From a checkpoint of a small transformer trained on Wikipedia: vocabulary 3412, 3595 steps.
Each number is 128 + 32 x the weight over its row's rms, rounded and kept within 0 to 255. Layers, rows and columns count from 0. The size above them is the row's rms in percent of the matrix's.

# layer 2 attention value, 128x256, rms 0.16, rows 69-81, columns 0-127
size [102 106  99 107 104 109 102 104 103 115 102 111 109]
[[117 149 174 157 137 132 128 172 109 141  68 131  63 136 144 163 124 123  95  92 119  69  91 111  48  80 118  59 133  59 102 114 120  74 152 168 135 133 181  69  64 112 134  63 138 105 124  97 129 133  78 122 121 129 167 119 149  84 145 142 142 107 127 162 125  95 130 167 139 154 136  68 113 145 136 158 151 155 174 113 177 185 126 125 109 124 143 133 120  97 154 177 138 150 107 150  92 139  82 112 168  53 157  90 119 145 121 158 104 136 173  94 123 140 125 174  92 153 115 197 113 114 183 107 136 151 102 113]
 [ 40 159  96 123 106  83 132 131 165 167 162 127 148 140 141 132 123 125 131 178 139 159  84  86 109  76  74 128 138 137  95 160 132 146 151 147  96 138  97 100 145 118 155 144 149 173 168  98 210  89 126 140 130 169 127 111  76 110 105 107 152 136 139 115 154  94 135 129 116  95 126  94 139 116  92 130  87  79 147 155 123 107 105 145 126 104 119 144 122  96 151 183 177 112 180  63  96  98 126 154 133 123 157 153 128 100 139 148 143  70 168 157 122 143 129 105 131 142  61 181 112 172  98  35 121 123 130  87]
 [149 105 157 171 112 134 105 163 149  70  90 118 123 130 126 112 141  98 141 140 145 101 137 113 144  36  65  71 120 156 137 111 168 221  96 161 103  76 137  93 158 112 121 124 140 144 168 106 125 112  61 140 150 144 157 167 154 106 131  90 104 133 133  34 152  91 128 127  99 174 101  88 122 101 104 171 155 143  76 133 169 147 152 102 157 162 150 139 118 127 126 139 139 100 147 119  93  91 212 114 119  87 119 118 110 120 144 104  96  57 134 131  88 133 111 120  97  96 104 118  71 152 131 127 123 125 134 208]
 [ 87 138 139 152 155 140 125 147 148 130 116 124 114 116 204 125 157 122 101 137 135 199 125 141 120 112 122 118 156 104 144 147 145 197 160 116 118 137  75 133  79 120 140 115 185 132 139 139 189  72 105  48 171 137 126  41  83 105 147 135 135 146 131 157 107  89 175 141 146 155 140  91 169 101  89 126 125 173 138 146 156 130 113 149 157 111  85 199 163 156  82 170 135 194 110 136 165 109 144 136  95  89 162  92 158 163  60 152  94 105 211 117 133  63 129 113 170 131 191 136 141 141 140 120 106 105 133 105]
 [ 59 130 141 150 134 130 169 171 117 129 144 129 137 132 142 105  52 115  96 128 165 127 150 122 149 141 105 181 153  92  79 170 114 168 145 167 129 138 137 181 203 152 140 141 117 134  98 188 124 185 164 155 140 172 159 147 151 162 104 126 157 105 102 126 173  91 150 100 102  93 116 143 123 164 185 125 109 144 138 185 114 133  99 156 104 163 126 118  72 121 144  95 123 108 162 125  70 113 173 175 163 138 113  98 158 117 160 133 176 191 189 114 130  94 187 133  57 102 154  80 126  79 129 161 109  93 116 102]
 [116 101 173 143  84 173 191 150  92 118 139 156 128  60  83 164 130 167 177 132 124 161  81 155 164 175 202 107 116 151 129 146 132  21 111 138 135 133 147 110 115 116 108 120 148 111 105  88 105 171 123 170 127 138 100 117 129 180 156 132 122 135 111 138 104 192 159  69 106 193  91  50 121 151 152 166 133 120 119 164 109 133 138 115  97 166 142 139 181 113 138 174 172 152 183  98 114 146 131 138 135  88 168  69 130 113 148 168  91 159 130 138  84 172  64 166 131 138 112 144 155 135 127 121 116 100 151 157]
 [158  83  83  78  69 106 129 137 158 139 210 162 200  85 128  73 123 177 118 114 153 141 117 133  72 166  70  90 138 179 134  97 155 141  84  96 143 147 129 120 107 143 168 158 163 128 146  71 156 156 130  97 115 116 105 185 138 141 102 119 123 114  95 117  89 136 171 122 162 133 104 127 107  99  85  60 100 121  87 113  91  81 176 132 103 121 130 123 124 141 112 101 154 141  83 117 165  91 162  89 131 122 138 178  87 117 130  84 106 102  91  94 161 159 113 114 133 133 147 159 128 167 156 125 136 101 179 173]
 [139 180 107 115 143 122 178  92 126 117 123 121 134 153 171 179 123 110  96 106 111 142 163 119 158 144 150 113 164 120 162 156 121  69 188 134  57 183 124 139 114 124 110  72 100 129 172 129  84 111  86 115 135 157 129 160 150 154 144 113 152  78 221 122 130 198  83 190 121 115 192 157 143  90 107  80  92 118 114 132 141 184 119 153 156 122 126  92  99 128  40 123 130 158 118 124 124 147 125 115 140  83 147 142 209  65  92 129 136 108 148 104  92 115 109  75 151 107 117 146 125 148 111 148  92 132 120 167]
 [ 92 138 128  99 122 166 179 154 112 147 176  99 199 178  95 134  86 143  91 105 152 132 139  85 103  97 157 115 175  69 181  89 141 136 113 103 108 154 121 117 219 112 103 125  97 120 104 150 131 176 139 102 141 100  84 118 103 105 139 115 123 108 114 110 120 142  96 101 220 122 153 119 178 145 165 144 138 121 134 170 155 103 146 117 137 135  96 116 132  97 175 105 107 140  99  87  99 136 133 139 138 123 199 104 143 132  85 119  55 111 177  82  83 117 140 140 132 123 193 128 115 107 112 155 121 148  77  84]
 [140 129 135 152 136  91 117 150 157  57 166 115 176 130 113  80 163  99 180 120 107 115  74 156 113 142 101 106 147 119 156 159 128 160 122  56 148 124 121 134 125 165 141  91 155 134 179  60  99 165 108 107 128 159  90 184  57 108 174  81  93 139  68 192  75 127 104 105  94  98 114 175  63  92 131 147  74  95 118  89 103 130 143 133 145 106 172 132 129 128 153  65 105 136  66 129 164 106 109 127 129 115 108 194 133 126  94 130 149 131 200  86 135 137  95  77 136 140 120 119  92 134 167 141 184 189  79 134]
 [108 146 196 107 127 135 150 155 117 104 155 117 118 141 108  47 134 121 132 147 134 103  94 147 155 101 141 185 105 110 124 101 185 183  83 188 112  90  64 101 144 119 138 173 130 118 162 129 112 181 182  85  94  81 114 118  74 149 161 138 122 134 143 146 172 129 205 108 137  41 144 163 171  57 180 157 111 140 143 154 109 112 103 129 188 147  97 169  96 154 200 135 117 161 130  93 104 135 104 143 102 163 100 200  73 164 128 138 156 155 123 129  98 114 193 168  92 137 167 126 114 155 106 109 127 129  89 153]
 [183  66 142 131 172 110 123 113 105 127 102 149 130 104 130 150 139 160 142 107 156 137 115  81 114  71 102 155 111 224 127 167  57 146 137 111 107 153  92 104  80 167 130  77 163 108 143  53 118 102 128 120 121  78 177 123 173 119 118 151 107  75  75  72 129  45 110 160 170 187 112 119 142 132 147 161 174 119 120 108 127  93 149 131 133  87 173 132 140 132 102 139 111 119 117 192 121 109 143 141 100 115 122 152 109 126 121 166  58 139  89 150 179 123 161 116 128 156 144 140 139 209 190 155 129 150 153 141]
 [114 124 146 135  94 160  99  98 130 105  95 140 160 142 115 153 135 162 129 129 182 154 202 134 177 141 178 107 115 180 116 124 161  79 136 117 170 183  98 139 156 125 123 104 151 127 135  72 182 124  93 175 124 122 132  83  95 124 178 150 106 136 133  97 128 103 176  58 110 116 162 118 194 148 109 160 170 158 102 111 136 133 104 124 181 144 117 143 116 133 136 138 123 179 130 151  72  77  74 151 116 158 108 134 170 171 134 107 161 146  88 103  87 186 121 128 127 110  91  76 176 130 150 100 174 117 198 130]]
# layer 2 attention output (transposed), 128x256, rms 0.14, rows 69-80, columns 0-127
size [ 97  94  93 104 103 101  97  95  97 101  97 102]
[[121 155 154  82  77 127 174  82 151 120 129 105  82 130  95 122 167 125 110  92 113 114  60 107 198 182 137 113 150 134 172 164 143 143 132  94 160  87 139 177 135 105 116 157  82 120 120 133 190 127 130 198 132  88 108 133  89 141 141  90 147 113  86 176 156 150 132 111 110 126  93 166 140 117 149  71 118  90  80 204 151  86 154 142  86 161  95 172  92 118  72 122  99 150 133 161 129 125 141  95  82 177 111 118 142 103  97 139 110  77 122 104 178 143 121 104 165 111 143 113 122 183 138  70  83 177 127 120]
 [149  85  79 143 111 209 124 123 119  93 117  88 121 143 127 121  46 138 108 150  76 102 125 152 112 145 168 166 134 102 145  88 177 119 118 144  60 136 175 143 113  94 144 144  89  93 105 132 149 171 127 103 161  62 125 175 121 183 132 149 116 110  90 128 124  88 103 156 179 101 129 120 113  77 154  99 102 161  84  96 159 159 190  98 115 144 117  99 139  95 129 150 138 158 106 212 161 152  89 134 139 191  99 156 131 154 114  99 137 166 132 131 142 137  98 116 133  45 181 148 109 132 121 126 135 110 152 118]
 [ 92  83 125 116 179  85 159 145 145 128 175 144 132  70 169  84 115 136 136 184 137 131 136 134 161 139 170 159 100  69 139 122 176 110 130 100 101 131 189 141 141 125 156 158 133  98  91 105 155 179 161  86 151 118 122 147  88 107 173 150 122  91 121 210  80 158  97 110 130  75 122 109 129 112 112 103  96 138 139 101 123 112 138  79 186 128 130 154  78  30 113 140 114 199 123 155  85 122 152  92 141 168 100 123 123 112 118 152 113 160 110 125 166 123 188  92 143 155 170 186 129 112 166  74  98 156 104 155]
 [183  75 129 121  88 147 154  81 117 101 118 113 140  92  74 118 118 124 171 162  77 122 172 150 157 109 109  98 132 149 126 148  65  91 181 136 134 154 163 124 104 122 127 114  74  99  85 140  93 164 124 200 173 113 126 197 162 144  82 121 156  88  96 103 183 133  75 117 126  92  75 111 166 114  97 162 135 159  91  97 125 135 162  72 124 144 179 137 159 125 177 121 153 178 157 110 148 125 106 115 170 101 163  99 188 109 170 172 135 168 120 170 144 115 130 138 145  57 118 116 165 176 165 131 112 111 136 117]
 [123 119 153  68 149 119  79 111 134 169 108 126 139 156 143 120 143 145 152 131 126 104 142 140 122 153 121 186 138 133  90  56 143  65 143 173 117 153  84 144  91 150 145 199 211 119 116 123 134 112 131 133 132  88 127 109  79 108 179 145 133 123 123 119 161  90 130 137  97 161 116 134 120 110 118  88  80 206 145  65 189 137 151 108 126 107 130 152 118 146 180 164  81 153  71 141 179  75 184  59 212 110 171 189  83 116 154  86  79 118 137 152 115 143 168 177 187 188 164 107  96  88  93 206 146 119 117 155]
 [114 186 139 100 210 131 160 157 158 126 122 156  71 132 219 151  78 130 108 126 177  90 168 199  65 138 126 164 135 118 160 128 187 165 155 178 116 119 179 119 175 174 156 134  61 104 148 163 126 192 146 103 108 151 152 118 144 102 145 170 113 137 166 166 132 131 173 156  85  83 138 112 120 134 132 152 150 148 114 113 136 109 173 144 228  63 120 109  84 159 131 139 131 139 102 134  81 140 166 133  86 145 151 170  69 125 129 132  96  99  64 119 194 158 154 134 155 154 185 154 178 165 134 113 119 142  76 110]
 [144 137 110 137 163  61 123 134 211 181 120  76  60  76 178 122  77 141  98 140 107 106 112 112 156 115 127 146 132  57 131 156  80 138 120 139 141 116 166 113 106 147  97  82 108  79 110 161  55 152 142 142 162 192 153 132 131  98 134 167 139 160 115 142  88 133 135 118 165 125 165 148 120 204  93 118 122 121  98 121 153 147 146 152 142 168  91 148 133 103 158 110 127  80 147 108 104 147 136 168 144 113 115 199 100 206 151 138 164 113 188 190  73  72 102 143  82 130 136 175 161 119 110  62 152 122  79  93]
 [125 134 131 151 108 146  92 136 108 101 154  99 167  46  88  86 158 139 171  96 149 141  79 151 145 120 118 122 106  56 117 131 147 122 137  65 172  85 123 102 133 117 111 124  71 198 113  92 216 102 109 207 228  85 137 138 108 105  80 159 117 135 119 106 100  76 106 104 147 141 104 132 130 117 138  96 154 169 158 100 173 116 123 173 150 191 118 132 122 115 141  96 101  98 114 110 131  92 153 134 101  96 143  97  90 168 129 100  99 124 179 156 162  96 142 119 171 147 142  60  67  75 118 110 147 122 130 153]
 [143 157 140 144 160 112 114  96 135 140 110 150 151 146 119 156 170 103 114 112 134 137 160 154  98 123 142 126 140 126 164 116 153  69 125 140 143 126 202 146  79 118 107 148  72 138 113 160 162 121 149 178 139 121 185 146  98  57 159 100 156  73 160 106 129 137 137  60  48 141 148 147 170 145  78 150 131 159  98 133 106 129 133 113 148 156 142 118 142 135 150  66  97 185 156 138 139 129 134  69 161 120 143  99 128 126 163 133 156 170 205 132 120 128 107 110 187 143 136  99 105 142 112 188 169 101 155 138]
 [103  73  88 117  81 146 166  95 120 132 109 102 102 157 139 116  74 114 125 146 105 143 129  94 189  52 117  98 129 148  50 119 125 187 102 121 183 133 134 140  99 192 124 117 153  95 130 176 151 164 138 113 121 116  96  94 141 130 124  93 115 107 154 121 145 135 153 186 167 138 123 163 176 181  98 117 198 154 122  95 124 108 125 145 166  93 112 178  86 134 130 157 118 148 147 111 117 121 165 125 112  99 108 104 130 180 140 154 184 171  92  62  68  81 172 164  97 108 103 164 107  96 160 117 137 141 137  97]
 [ 98  90  66 107 149 180  96 103 118 138 135 111 129  91 163 149 135 103 150 145  65  92 111  84  86 107 101 157 168 153  76 163 168 123 116 175 143 106 190 143  80 169 117 102 130 156 146 120  97  73  83 107 102 162 150 131  91  63 137  87 151  89  94   4  86 203 100 155  89 158 115 155 156 158 140 105 153  73 168 108  96 136 132 133 115 127 159  50 151 195 210 122 164 122 138 171 168 102 152 116 142  82  95 154 119 121 111 169 150 173 150 152 108 152 148 102 110 137 138 181 124 132 176 106 102 155 170 110]
 [143 101 101 183  96 140 119 136 163 124 184 104 129 157 119 169 129 128  88 185 152 159 151 100 177 136 157 154 205  68 128 165  93 209 137 172 179  94  99 112 124 109 123 143 187 125 162 120 116 125 128 150 128 193 104 202  95 118  97  71 138 165  99 127 133 213 107  92 122  79 105 130 149 118 191 135 124 114 131  84  90 163  91  90 178 141 147 137  96  95  94 187  56 170 164  93 135 145 132 123 203  81 137 113 131 136 145 161 133 153 119 155 151 144 130 114 116  89 122 128 127 158  79  47  96 120 108 111]]